Weights of a small transformer language model: RMSNorm before each block, no biases in attention or MLP.
Each number is 128 + 24 x the weight over its row's rms, rounded and kept within 0 to 255. Layers, rows and columns count from 0. Numbers have three digits each. The size before them is the row's rms in percent of the matrix's.

# up: layer 15 MLP up, 704x256, rms 0.195, rows 247-313, columns 64-127
# down: layer 15 MLP down (transposed), 704x256, rms 0.189, rows 247-313, columns 64-127
# gate: layer 15 MLP gate, 704x256, rms 0.182, rows 248-313, columns 64-127
up247 097:138148151132097129146156105158168134135068114158126121101119142127131111094118159154142135143126124126137120153123149138152175095136114151164097126136155133121135108123140136144171160164130118
down247 098:131153147133109094162119157158121120119150140124132105094116137135132114145079116071117163113147104146148082153140129093091121101127137062111087104122161137128119148109133114150158121119158121
gate248 100:099143142118106129115146173115103159151083094175121138155125125159137146160083156126091170140095153108095115101115140124119157118110145101099162133120133081147156126100140167147097083129119115
up248 103:100107097137146100116100105152175143131186152188130115128093114133103158117120129165125134126124112173112153094120117145147126145066138146124156165130114123147135150111119145113133134122196158
down248 103:117104168121098111183131131139164166115140149109148120122121135108107123091137121128121145129138151125135143121130130109125125158162134132099104115125174123157124137103160164108092124104122154
gate249 101:133117130103149092128136173121143126155130106145080075141118125106179140131096071128120177171136151114153124134134151096133142098115156160185110146151130087120114106140146143135151095147081117
up249 099:137127102139130095120098180090120163134131119110147129122107119121140150110148114152131147149112124120151131141134121150105067142106118140173161141171128149125152151114103128158136132099109139
down249 101:111157117150121116121165134118087139144171135066098110109062130140092143114133161137133070115168104162121107157104131159123117105147129126149148164149129146117170125129134100137141141081087132
gate250 105:139141147095123122182142154141098161095111085149161138129097161149127169090119157148161144133109147099093164119155094107151147111152156122112073163147085141167152118124142139148152147166167124
up250 109:104136118124166104101142099156093133184098164139168129128125155142125097152103122172116153142099124096144118131125150125100069157102137144118124130176107122131154118175113122104127124132118119
down250 107:139120120132185167095169061103140099139092170146163121125123102110124113165087122134171115131155116141109121154101097155096133130133156100138110134119121112111135150168109129156153083177121139
gate251 092:129107122107143139094109123105116122104128180129146109156147118140134149105093137115144172088127104150095167123139128135089129123153133110098108127145089139094132157097136128140083116104130122
up251 099:171108080116148138179114169158112150121157130148111138158096129115125131124127160146133159124133129113142152138139116166160121113145155137090126155138119127116092151144094135137129135115140146
down251 093:091103095130193089147151152154106092143156132132124142115116134148141124113139186149122104110135149147099119131126095140111111103134127092134116138182133103157131132129148159125132092108125132
gate252 099:110136078141112143126089124138144141108099165152171121139107149082134135116104105161139195121145143129120102112157151109143123131098097153157111107111109129136117119120158151126119096064128125
up252 100:130102135074125152127123133091134122139107135160129140133132152124094083140123141117171121143106147175141140122131135131137131160131139110137144119093146163138137135099132104109090119121106115
down252 098:162138104124097159149129151149145134114112155083171102134103146096117129115150135104153141106174151148123129144094118106137111146142160142118085115114134129113156106150095146111132122120127131
gate253 099:174116140118126095142130110152159131118150108108126113134161123113134141137190119165094141132149169139110146142135135108149100138120153130121141112152143123169155108110125123164145186175103133
up253 097:160122083091109147115129159114130158124099162125175128145141173161134158128157115139121150143163161124124127133107095075112125121119080112118133098119157164117116153156106101103125137098104126
down253 097:112116070089077116116117132107118142106159071115125136134126123110111160140101150147159146113139123114133162123143078125143155204124105142101086161147166172137171144142162124136109184171152136
gate254 095:144134160116116132086145134106095138124166087081157110125099106150148170162128110093141125107111125138138114129131125109131147120138127107120080130172136110134152126106121156096185103145155082
up254 096:133132139159129121093137130108138123156118100128135131102128150094150095165103086163136172111173099105092103149122120123109173132099131166119127142152098159094099083164110111121111139100116098
down254 097:139136134113144131080118117091087119108119137085157154102096143151106137131123146072128143111125123094109114151100092130118130132135138160145072124148128063113125096112083128115113143152105142
gate255 095:159127140129179111093106156105067145141161120105113187105158185114130115096087142166103117073107165155155105141115103149087134111110137093165131120117116134138122107127113169094116181137124155
up255 093:135104124137146127124140135162110109148143102114128115146148151116113093123116144100133120071097135167107146121134106119136122122166158095124163099151150088119107144089102097095134188142118145
down255 099:091131122120117117153107131137086127145134123091162121142157116121135166146130102080089119148163114128178117148162162103181123159137158105132133127140126138151103142099178129112118142107135106
gate256 097:130144149106119082150152129121125134149157120184102154133126159133120140139138166160157151076086137151124086131090127131161105152121123119118126163117108111107135134145146151140127168127100163
up256 097:125139108144105126109145125137086155142137141111123127099100116097145083121094110153103139073122082109159152112113157158101083098113138126103173138140116091163166129118138085144123112141100136
down256 105:118125126114120141099095103135100152169083120113128125120131094122145120169166165136122119180166113102131180164149125146110171130148149127163129140151092105107121149125167127125161069135138118
gate257 095:148107094127070125149143137133125175133127165146147129157098142138120151152142152148129142163153116140192090127113117118112128087132124107114124113089109092159128155122155097117153098118171115
up257 097:145130097091159135095101110122111126153068122093134154157147146150105154179110137139165135119094107159100111129172127099137114139119110110110147117135125120147169094073148125094121153156168125
down257 096:149136108106109175104143138093133105132137108114137103135173119095156129113122111156143142098134124103109103113097125138110204135112129145183107127139122101139191112175136153141145120125093102
gate258 100:085154114147125173140137168133163138097092126121129109115112151109124103125134121150126151113111152147142127113135086167111147104100097138133147104103131111089119143116143135109166108154134156
up258 099:119136202113122125135124130086106155144148102110114134146109087076125104110097098156144148171136095150126110121120119110142137124112118117124141081135134130138148097144123134106106122132105146
down258 104:110129147138091094156141125120135104146116166110141131104118102156142118097134140136134134092149127112142121083098102150118129129109152158131154090139115132153106151147149168164105096155152106
gate259 101:114089114141087165098070156122130128174122113147179114135131094153144124132170129180102170095104146090129109110120117119141079145133161124169130107140107158132097127141129165117132154127144184
up259 098:153141170130132065115131132129155094087101075103137122149091118162132117146132083145119126123131129152121091148130142089124134138125175104129153160112135110130123094120120133089150144110120082
down259 101:150139130103129161166100095128155118159141117119126155104124116095119136110119132118172170130137118186122134151135122161128118165136076142173144083107120123116145095086155128087110112082116144
gate260 105:119152134120117123135121114089100105124165094154121124164168158101113101126195086113148102168114143139165091171138161132125067145143084124157148129186137158120143148154139136146154165104131139
up260 106:129085143161140163117104150143101115095113156135151147166080133125101087157133138113090164114111102134107089073093079137145161181124108087129124111120149140111118091100145112143133142166162160
down260 096:141124132138120142149092129122107121076153128136154099174172145112111142126116096126116100073152079151134140095142122154072156137139112130111099113118108131130141113164148157162086122116130127
gate261 102:155121138123127146145083124144119101147144143105128108160112120115113130104127157148150148136093118116164118107170120157118121155154147142139101109093146110147164103133162124118152089134090080
up261 098:118176152125163120137132134128113122116188107126138136141157141146138123140119148086143090150132137115134149142105117156128133139124136082135091138129078102119112139142093123145177160090093108
down261 095:118106107107120128113198156142107139114116125138136152144119128121096074142107081165174150114135122114140102115165129120104094140115124096135162117124108174125161102111097153107125147152108114
gate262 101:123166118117154102154173163108100147154136148148125101099131124134172126155124161123118136133136125134101102127145105114119104138117127136110150112127109142071114165124118138120120124076124151
up262 097:109101154167130144146131173135152166121114128145111119094171149111143121115136100127107132141117089150103111108105114174143158129131087109099132161123085086128120097116135162135154131160154128
down262 091:108124107113111144131120105111142138154160200109125083103157123102134126124115091110192099114144128136071171089135138108128157145121101141118147114142088147098100137101140165105109154110092147
gate263 106:136103164102151110096099210117131096129066130102156134107136150146127161142162163123128140152111105142161127120121100112130145144150110100174165073107151115149169112121145126162141115116165112
up263 102:129128135071105126114205160159107166101103111126164116139111157149153154154142162112121098144117115140148135162137147114133142162148129146136124116150173159116155117157093136153056089141133155
down263 099:118123139127104121146131094142083163120083101120125140120137148151170154125176163134111127120135153146103124157115102123180166147160109146107151146106178134158134116157130155134140133068120109
gate264 098:184119128135093139106122146138190099123116142087123146123123106134162133103132115079132159108124107130107127140143118102087139107109087141113154103135077110087126103154117119105149167111149117
up264 099:134111131110128097132095136141144136143110109135081130098173130069108156112109126138162142140124129117144128101117088147091092118123095126111155161124148125153151090117117135151133125107131131
down264 099:159122181109119096116102086157131133110137115139073183092129112101140100164167167139108116117137128141125115156130153139103151134142134148143091104150147115092106139115118134098115130145075139
gate265 097:162098109130105151097162142114131077107102174161173144084117123119136122104136095139118101146165158161155138143098144136142125057122121099138120116161111137095155114117094142162139122107122151
up265 097:143139136069160105153141079126144117114143115118131137124088143125143119140135130083138126139127125151122115114125104145110152152099096141147139123155142156128128145098120101089098115123128139
down265 096:122101130101081158137095188124102132154135107167105156110122134121104135143139113125131124164108126126108147126143141084096122124113124143150150135125146137130121122141143138125128106170124110
gate266 101:058086145139160169120132159150129177111104091105096149142112184104156112124110140125130129110132127124113117092122144139170127152100152118128138173154153085140150101149138089135139143103132115
up266 102:137092054123150129139125146110153154139122156147135115095114134140097119139120158150149092130146093145115117094124117109113104138196136117128122101172120127117122120130081095171134103169138089
down266 103:146127152111124134106155156165132111155158136133094164114117135097123113084123099167112139114114146104101106182115138166122114115126116140143149104100188110143122121117112120127134141159112171
gate267 104:140161128165119125132091142137144129113159145095125118086120128139139153127110073117155113135128165131118140134146133112144128140134099168137120146157101137113075119125196104126163112141150130
up267 103:132165096160131128154143169122171119106120134134157127103153154124118179097093125100124125149140141176119120085076168153112174114077136160118126117116116126151146131119175119163141123132135141
down267 105:155103126111153108129160134073125099133083149111077156151088125122104163111165159132159137185090155147114104137101104150168148119087143106140151138085143151121126158169117124186113148126145116
gate268 103:159116137133115089126109139146145156148118111129129151147082115156143146105195158164136093138116117138115134158141124146124168123113129151133116144100131112138139116174131161134154108126144132
up268 105:122099148119125127134094138135096102111160140112142133109148166112120139126171127165108096073129089111128144116108133127158104139146099132100149120125133096097077106127121095139173108119155147
down268 103:101100148114116121157145165145125124153115104144110136168116118110116115167093101140125112114155111097116087122123149118086151142111125139107163092177116124129109107111122156101158129146134108
gate269 098:134121096126098157124111141156164118108143115139158114100128149095103115146109086128121123102088114100094161134125147099131072090151131142147144096139119143084131121165118155148125157124197141
up269 095:119145084101156129124138151125131151155127174134136140129096114132171116126133159088134179120152146105117096073146149093112104154134143149128111073110139108109111127107087152133161109115127103
down269 099:076150143108157136134112125158094130104154131118193094140098123132175103076100148103134107126109101085174156159166119123086151154118103139142097137101133145107121157082115105109118125117172187
gate270 096:147134117108131095066178127144140100111116119137115157117117133132164116167172118122157123162138114113147126107103114117107150137102143151082167094108109141135162135121087125133132115112120129
up270 095:145133122106100151144146106140123147124150132113124119103105178110175136123104150141127147112175148135091068139127098146105112118091125070143190140125080147082141112143147169152102136156127148
down270 100:111101128147178123109136084092149142159176095143129095148113106103111174135107159129095108121133113123135160120123150163141107113124104094149103124131129128144118152126114139131141126111186092
gate271 105:170112119137129115157137085080124142127132155139127115132155161127136079157130105135141170137151125125189139143117131104121102085102107142125106150145123168107120123122126146146078110126133088
up271 103:112132109148080133093134107134139110153136140161120119092103133140097126124135165119146113150101161100097171171136111170140156176151135152166116145124111117143113133112165109111118173101154102
down271 097:112149109128096071173166101154097120118133086112131084160116087161115150145154101111108094117121123154123115131129124074143116186155095119145096129153123127129131102132105127122112105131128093
gate272 093:156133087108131143112141126107126131139129087115138120140132155119076107140140098144168150102112129096110174168131120140153105141132138082151154149109139144124135153139120171126147114106164159
up272 092:105108149148137167095154183070099061088144101091173114163127099131156174161070124129136087111123113143166138111140118118087151138138110118132099185110117134133179141117130139094122124135150146
down272 097:150137121153108093165122059148140134129120146117098157125112151095124091119122110137130090144101152131099110120086141144109136122116146139139119071125122133087111091138131115162118162182167112
gate273 099:157120110105115121124089132079088127120110115132147149153171088125129134084135079120125151166137132114131141108114108140122149175103078129116109143160105096119119099105115180124148125111141104
up273 095:158143173139110124144133084125121165113141118132124128130105156104114102122169082117127142112104175128118178131117089145108162130110125167132119122140155146093127098127141105111146079119144095
down273 099:118130079101142074131088148102144135120109088117139121111132114122153117081091100151124087131130125152122129158086095130167100140135130096141052188119138115127153106150151139086082119119095178
gate274 101:081131108125124145119150126149158091130112129094108103126096051163151155124094136142072155169108152092130107141192115111110107137135106098108154137082142132133162093132122117070129122149172134
up274 098:137121123156173088133124122142149147137120155112131128177089137067085097146166118115127147128111070139119126072101126103135092116153147102139147103131080150066082138114141121129128109135104174
down274 101:116129179148106106090118162136153107165141088144144129124125136170122077164162135127159081149100140115142105139110109115137083157130138132135135138155105109118096146106066112121145103107116093
gate275 103:153133157143096157091165176106107122079164108129180104088119137095107140132130130133110133136135148129154125145128116130145128143172100155150111169121145128165133125149103120137143150085142115
up275 104:115112135138108110153109149131147159145177116164147133158194133129136158108134149143123141107112074121152129108161127143137103149109147104133106148115111110125103130156149112116113117095150132
down275 102:126162119139109089153119128157103076103172087131133137137119132122136131137141147143103128126155130109138136134109141140098112083116116131069109130085165136124116136153170097102151148148165073
gate276 100:150143137098131131122125101105099087089125127145116098168163120111123121118130107104119105110140135087143118132167088154127108093108139120139168142103092140095118143104127111155139148146147126
up276 104:125131130162103092127169153135108176136166085144127126146115161124109121080131093133140131140134144159138131133144138119149113092138120125143159139138139124106121135121123154088111178136125118
down276 098:055103102126098125138182147114103118121152087160119125106166123137136142124130142136139091137137118078129150096139093131138103129142107129137093088101122113142089155091085127165148139132095103
gate277 098:120141113134138159134131133127112137163107108158070128150111144141140134171141170134060103133112150145112143114109108078133134148104107166161094114097130090152161137143166138141162104098143068
up277 100:128131151110111151149120147133127164117161176126106174118110134112156099151145115138153143107108126105114114129145163132147111105146115108139142154108120115151148110136134144113122144140125104
down277 102:141153164133111140138107100118141160089131141097141125147127146141110144136100069163121103127110102115116179128138103104147124106145143101146124126082113118141122098139147153127093134166118148
gate278 096:099109140110138082145155138102111158140137131118124149161117135129136110147124104077131113104148128164141125165190089150103123149128139118136133119162129139098140158169141142131140167116119142
up278 104:185110092115146140113156118111141147142130113111158107154122112123141122099140128195157108159120147116155102094099122102127118109148108113159124122108096121119102148102131129122099118113138116
down278 101:124140113147158113152124116114131141121145121164077140154128145119129102141108118143107140151098124134162136149115126083140114147113142138140144110122110197131156103101136105106123127186088127
gate279 099:131132113122110150119134117144160102124114131140086129179180114094098138114089112111143124142117171141154123115126113142128095158120137097163152160126121071142145130112119105152120132121127130
up279 097:137162129133088133162088143139151139123127142120137107137137103121122109103108096105114111114121132135172150092139126114135110137126136135177096167152124119136158149086155135140086137049097120
down279 098:147132160093142134124181133132119099124103113080118139137089142123129086077128149154104122081142151112146109150108142124122136102098069151168107130108117120146119085131121138114118140141102148
gate280 098:134134128152126151152147138148116102128139137114155142120121148114118108143128170144171105133117125111115117105121180104092162118118123150157129146112138167084146084112118061106098149126131149
up280 100:126102164147123118153168107094147142105185122115114130146142189107122128107119124127136129109130157119142159092148162150121088099111082160114115114080157136099125154137132116152126114088153130
down280 099:126132127136106154188115142112162059127155170121140148160153138102123094129142125084140078112107158081106148144115147126136120123148106118129126167142143116096163139123097141130170150109144088
gate281 100:127137123147164115106160112136116175153119150083144129131115133085129105163168133105097150145112107156165161162172165112115146146106107116126149151127092103158132144127159118145130127130098112
up281 097:140143157092120146166142112110161092120084097165122135147105099130177133151125112112113129113135135115131090135115115146145139122128106138117118155146099095140137148119169119108117133104170154
down281 093:144174127115109130099123132121141120122081111161153106167105093129151096101104168141110171139148120110099104129147109142148127150105175128147118118122127159138129134138131081102148093146140130
gate282 100:137134123122074093076123157149166088138111116109118139127096118163118131157108123152087129139146137136126153115147120132115187140146159127117132124099132142144111151121126137130118150135160129
up282 098:144163096134099083099141136138128123099134117119127131161134108095095146091130114109072160159110132107147112118126141161172150151144126129132164204136120111103129147133144101112139086158118093
down282 099:111108113145119125152136106099095140119120119149111082089114142154130181106092101106138106119142137138119161121145146114138136118120142158169144119108105140170087132147127156174105117113125140
gate283 100:157157139145121110098079093117152134096114113182119104076109138160137128119095141114155125108143130127194138155124124103176154149154081150157157121099121123145129102153174171123130117107142108
up283 104:153070174088143120120096150073146107133151093130171139143135133147122119125083105123153114115142113115092144134115150116133112140156146111110135109116108142176114126092151149140130114119143137
down283 102:131102106157162141147090151139137125131116177089088104099115140131128136150140139169115095127125143119107085116142109126157119172101122137137115116136128138134122102128093154149122096101129109
gate284 100:171131126149144101131141186159172143144104112152132099096108183115157155122112093131117135121147133113136151063138128178114125147130115108121121135128145143125140100113122137143142138098169113
up284 095:086120119155122122103143112132205132131106123140161105154170141185152093126095096123098173161119160117126148134166126100176141143110132095131125091169145121123142154122167100099105104145109108
down284 095:102108172107140099151147125109135128126093086134157130137104150122113125108120104094112168121078100140137142082124123135129166140124113182134118168143140131152125161130120152141153121099138092
gate285 101:108156147129143145104113134114142108129080150121156125090121157161139121153136133157111115091142150129111103145110163164103139145130140114125115139137094127115130118111143116115107129092120146
up285 095:157124133107100145139095175141106107113163120100112123105135153136106120101119136163118147098142111168114154074129142133138112133130119139112083151144108132142125117126113147143093132085141156
down285 095:154137135145162071138107140142133127159114129130139156131112082158129109150123153116107104141114132130138072119101134157112140170098117134152142129165137152115148125093083097130144156166152126
gate286 095:085115125131162106136105125117106136150121101125166105162121084090139144139123109074127143133115141134125136123147133084093124149168139105122122163166071106134139123147100126134117112117169143
up286 093:119160108121124156178083160122126094126111102165110138168111108135117105137094141151151129140121131142058118099099144125160137122087130122123129145121112149125150125144103154109143087151131151
down286 095:141140120158122154143155140128125128131136114108157133088151126144096161135112116156138104134123188090077134147154139168105104142131135114116144097125144127078120123160128087132115089083113102
gate287 098:121201065181152134181146127104126088100127171134111058161137143158120138133117137114128115124118130114095167178156130133128078149092133136144152137122134100096125140112134105164174125153186141
up287 098:127116107111114141147125130096098187128136147145113144156120128114175147104180098065168164121156102140130088129159115124134138106138130145157129115141099126138114156130172140129153134169102152
down287 094:121145143079106140146133135152164166166124119110136157138117098102116057156154137138137131114111106081093151097121092079108081136151108144114102099121144108155117130159129149134141138127106103
gate288 098:155118127181121125126141153157104102124096161139177084092122121126194142108111105140169130129170106092192196127127117134148135102112093130147110136107119163121100125142089170157154150131129157
up288 092:202082128129157155102151116117099135116152081153120110147115138123112128113127086144106121096092127121112145130097157158161153115116123117112144104163137127145144133164145100134121124130138128
down288 097:108117121123146158143150175143110115106107139151125144180164140112165156136120142120149128133158105093113154167081136182134153120111120139112127135114105117081110156121152117148167082115142127
gate289 105:100114125131126110128096158119164118134160137149126109133108120145157124182127096158122132125161181123143127095124180110067146165115118135161146150159168103121131165149101138124121142118081126
up289 103:106130152149111093116100118092117172127113144183184140162134073098117146127125128149099125105168100155157148102124171113119114155157110155156077115150137111153116133078102091127104146073148120
down289 099:161169120141114151120162151166123172127104107132092140130066104127158117109134115159115151094129124114148136162114093124112120134127103113150105103144100119129057108146130129122135140101126159
gate290 100:159074119114128151151116105180080127141116122141131080120055118119142151173119136130151120137111164132155134143118164139141123091151161151146125122129105152161160097131123146118130137125145106
up290 099:144160111125124093150116129115133110130111132162186105107096135164083072126142122095153104130099128167148118113104158136118110136178117115072170065135114128143140138123163162136113117135137147
down290 100:147110126152106141111126127138111167157111128133119080102106115109155137120137115115132121091100114158171099136155161144141160111165128115119160124144138133163152126097099149132121148134099169
gate291 102:122173129143078156165157131098166119088145111084108157114116124142153164151167118151133164132170150140108100076137140159141131121089117155148112156118128147099106153112100104142159150153163097
up291 111:090103124167125140133130105131113110144161158159115139110145092141129112144113118128143151097097117120167158124125152120124133130110127128174125129111099138119103124097162120124083163159140137
down291 104:113127175127083080148140162138086173124139128137100107132185088154177117133054116150134095142148137147124125146104147111099100121092127152160158093116138114157114096135079121134191105144158133
gate292 103:174112111098145129140141079153166163174114127123151158100118107101096129158124127119126138156147137128092172121136130135123145113112149095074117139117134124106088131115173126149145162186102127
up292 097:146164109141130134102155092161105130128115140133126131117127178126141123152133102072139119093098101097129153186127105064131170112141106118114165137125138122144148121133053099120149164109143135
down292 096:110137120137143146150162106154163139187115166133159108108119132150160173165122103104125113126127163120123176148125137080081142111124111122086194148144119134128176146150172125193116109144152145
gate293 100:151095094083105137109164134100140156133127122165137129153090108118157114157145114136172175138112137150121150117127119097156125079149091129057141137126119136123141128081158148138108114080149143
up293 095:161096092169130138134128149117107137151155146091119072125141131083112176059098142112136111126112159125102120196128120125070101110131115162138102122143142135098146102139140112087138113140140127
down293 096:152107150146143152112157171112138130110158116125182135101155169149132132132167097105110157093116142095123141122098123175127114127121132140087138097114141093150102107084160167125152118148107136
gate294 101:158125128149118083093122176116128122144125149088077091137163142103132100098128110091145101140122110122113116121141130114141106101135136097131181123095125191108130116115127122151130142157163078
up294 102:127168108111114090087163106126092105182151145140167119110174098135123127133121106127101155135100139113113083122112120136139146192116111167114086107102119129119107121166097124131115106136164095
down294 100:147116152119134151158114126133085141120142115119095096124129126070109067150107146128097124126119120151138144117120126135171164143130147124133140139093055124089128148127098130137142176093087120
gate295 097:152125103114140167087120168112093116126098093115139164104141108134094160136125139110105160143130171138153170124114114096107123130145098165130111123127137126125115096116126166132157107101156121
up295 104:152137138119106090161114122124124140143132185130143149156126120147086146156165143150147114114139066089161105140128148123134062154124165163113157146129129135142185147094145130143176125123096172
down295 100:137109161115089109119158098129154079112154097162162096123089135122121144113143111148134072104158135160144173168124095147112142159156121120122177083153102154097133147132140137129130103154120094
gate296 097:120159117151173124176140122126140129159168144137105162085090196108140128133109124100107120097131193107070129107093162119132111069097115106145115119118139164169129110135145072130132194112160177
up296 096:086119136153120151173148117092124114110137143078101148157114161100132099154105116144118139149131169100139125109129169076123136126129137142124130142104141092131100080143140118135131153126147135
down296 094:173121145090139113124161112141153104128152110117158163096129115135149128132124144163118165160123145158144134149150085190083127105129165155126152099136110125156135116141160099125085157128114169
gate297 099:135123151147096130104138111129126159181174094096129112134120115164125124128139137145125116078124128165143147123127107164145134163138118144131129081166145138089173142126150095107126140129102154
up297 105:141117134149113116131134166154103095118143126152105133119178133100121120127117160123168145118118145148152095149087147149116133150114090120144098106149121173135152129107118121146132146140121162
down297 106:098139126155088115153073152111149152137103093147141160138104130134087078143068145133139135109157137097168131138114096131110154145081167142096139127124162115094107154162105100135130132116152128
gate298 094:143160113129167140128154115177131159122145063146173129159136111147085130129135152135105133123160171158114113112133096133054123103124132146128138159151155134162164112155128091139114090154167137
up298 099:133072107113157142141099081155174103129128133136137133151147118158123109157181142133127113126154162093085095130107181136086168109151155161140129134130143111158154151154129138138173151164147125
down298 092:152118115118133173075065160135106095155140123118099129127118115123134138152121149104105144152159089177127119129134138149176127109106141127135098130101127106099166144098115135194122123119133140
gate299 101:096144149127140102143115126068178098100160120108142125155162117157113142135101130117151112106148132176150117087122138167119140101134102106116120110138140106119146147142124141132165153123093141
up299 100:115130122084176118113106143100132126174093080171088118119197131130177123129145153056115118121186154122129101094112115095176123119150126126141137106129140140149129125113161152147074150147105133
down299 101:136116124138127124127102149132124141139129144132121140129172119157094117111132059131155143150146148124153147155132115159123097124113126139168121122136157126112094131145132141173140175129091129
gate300 104:150139142103106131118091121127125093124175146136132159143133159144104092145130174140121097155110158154161122083149182085149114106156108150151127164134136147149127100163109125119154186102092125
up300 099:145118135094138136167126125149101098097155126171097111149152109115064159147123118120123171116093151117126142090145150118127134135116135138120115093114133095136086137102151150126154172119141118
down300 102:149136122114128125164134114139084146172154104132152118126152132123115130111136145096130125100101113102108126130145114125112091116103166128180105085144166121096140100180115121106084125163131072
gate301 100:142140186067145110129107129123112153150124099113167138125137107141095134120162107105123147132111134093121138147100109152165094121157075076094160137134123140114139156120067127071121126090112143
up301 099:169139099127142119110160104153090055128127152150127118103091118139098104081126120125150086131138112119111152134094137110128180100136133148121145132156117061138084067150121167160150150147137119
down301 101:113201156098141119139122151132163175131139147109135113112144139122111131121125097115134083163139117148096154116125154128118154091143133131115147113133136120100150130158131116151155119153167062
gate302 097:136165102130158132132143099125098116123119078163085100123130129132147146149157130188152146169098139133102121148125193094068070153122064145114101087158164131129101121103117104146138137112129159
up302 091:142160154144146129106149095148111126175164070133146085098096133148124135163164132123152143149161110113110156146119128101124106145144110123122119128154089100169138112133129129137134111127117120
down302 088:098129124174146126146125115082139139111103127121129121128116130130129104122112096139099124105132119112150137102099104176126157154144145097124130170126115116103091169131126139142133127165176135
gate303 101:106148100111130095124126135157123109083160092129145119110148116143113167150147121135083180113121148160135075139150122134104124123118099134118127138130153151121126112131119129092174111112154153
up303 102:142076148160107115133109098121116152101162132149149132171163146115089102137068117116158142128110098114167148158123134144122150096122131089174086124111112159142113103109120131098124110124102119
down303 100:136108123115089175157135130123191140088134150126131137116086178146137178152121137183128124121132134155152104115108146126127193148123137145144132101126108105084123137148093126150129188169149129
gate304 095:148104106140150128138129125128095138091146164104138123124081125126157127154116109140141139143095127184146136105111144160191108087122143105132083123121115129124093163133138121146129157078158100
up304 102:134097161128135141111130103110102117090178126146158109086145121136107082146114127101129133136142109092129120116155147184139160125136151127114120142108122154102166142141116104134146142145149114
down304 104:140092105129131114163144108145119134155124134124132123152126110160180168169141103130139117130089155114143158143079158117153158133142127146116126058153155093151142109138104149166108155134128120
gate305 099:152118092096135145123137159117128121152161119107136103082145114123142173151077106091139132120114107144131121098104136155106154171113163146121113088116114189132145108125116106132129092103189132
up305 101:099143127106179093093156093141097120122104142092119155133111157130123138097134126094093155135103099150125112142126109164167122113182197170150101127151120183152112129154169153134158122182113144
down305 098:092140094139148110145127096149092157133119172112138126087143104113184092121137116159161149140115116117162148132150119133053169152131152161134145112134154117102141118097104134111125151152124125
gate306 099:097119163140125115120137147103132120134103112131130135127107194152095151123126131131146139158111139158129125110121135112157147113114139124170140132140135141133116165158091132103110091131116113
up306 095:100143139145144110150142096153146116105124118122091142137111070130145135180116077154122118103161127122092133122153127100077145105112134116117139096054149147128162108125110138090121169156109119
down306 100:109156122117148161157152156125151081140149155125160130127098113137131134126134163121140176122118154114103106142112163137098102147138113110095130136186090111146144171140100163120174113109123109
gate307 097:143106120066106125130122169088132145171110112124142127133105148114108175124109116159117142081106165162104086112116140138136116155153127121135145154126117120136120130097110113134170113134159167
up307 102:142130123172095089133128178124129117116089102120093129124145114167106134094086142129175112143118089129087126145092133098154145125155119100130157130174124139089145109167122153136109153120099140
down307 103:164130154161137127223136124158141162104108106159128161132154121094152157149073147159124122091148124121146172148131128143115105117116180158122103118136129096110132131113162116148109156145142144
gate308 101:143168158158143176142115141128064138165124114155093118154148141108149092119076113122154137114116149078132116172080142102087106134091121165134125097152160147143139108098146182133145087115069132
up308 101:127202155149190136100114121148143152120134112115111118127126130136170124134107115122154120131098157108105142165097158124108123206101116113124110066113153138113122155131119124122121174111112128
down308 099:152140132116118068128118119084131100115189144112138142150157088134136144171151161170138130141179096117105128106109100148138095124150134124138121162120167158146127145151136111180143107107127106
gate309 102:111092154136109097109116135151124122128117112158152152108112125168120183131124083161126184124111162130131135116088126190142117107156119131112130147129145103132114077076107162148157122130143099
up309 097:093085146093146121140142128154144104121121127174133194202164119134180112098148087132152133089147112100142151098129146088151174148156127130124129107155165114111105113095101108132129131102107132
down309 099:136142080100138135116133066126132132152122082169151103132120118147127145114119090122202135160139136119094154128089128146106168150132101129158174089161127110098132107167147174118160112112091171
gate310 102:107153151132151111098143116129157090098128091113114110139100156167136145119063098092131095156121145151114129127157161121135140126128110133146110142164119105123128144089187123090056091167128119
up310 103:166121173145123142134136082136135112133140101107104118076146129115142134150161138130145153124137109133150138107140134125158151145125155092118122141094151135153104114147105119117130154132159143
down310 101:105135160140119118121115143137120105127129146137133135122142132170139118074109093060102143093117099148084175180104113138144125137108142130114073156161137108165139112108143123183114074145107129
gate311 102:122156145080123120107102116151120129128083128156127158159119136124105157115109093136081140165129095152140139104126122125145158146079056110145165125091151124142122122141148142153113100136190104
up311 100:093083126112154134145127170147146132129147147153132120147138115132151112175161128097120132120170154176072110110126091117113138115171106100120134115155096118107134152107132073127174112105138131
down311 102:118151129107192162128128177076141149143132143150117150097139091159156102148125134132165109132156199138134173153103184121139117110124159103147121067127090157114114090141154132147103119117153148
gate312 100:140169121117102153142079147141106138124161135091119157141136159112109154155119073109119146142161115140113112140131110105123185170080130190128134155112167103103143147116161175162134116123046154
up312 100:167110166113152133163107147109147093098105131137069161088117134167102099135168149129133106115155102095151117128138136134130120141170149129143147110057136121141128126111092152087118155129151129
down312 102:161108157138114102130135151178104122104128155160165114133156094109140113088118120155080159121149107116116144152110121152128099139075151116110138117142118120103112144098126121131111145133147144
gate313 109:145093170132111092098120164131139124134129127086132108095108181109155115163165122125141138115131144115154129104095164134175108076101110166081129126135168114148119072114124156126156135111159093
up313 105:085142092158130067153100127142144086159112123155152152127088099126102173137165102096098138141116105149109147156112083123141189161112152094109103152183138137125125170108116113106133150167114101
down313 101:118125136131117119117165114097114118090142095136100134135146148103082147101120120107115102118144104122103119110171145119127124135119153089164125111126154125175103118096131129106144115138108092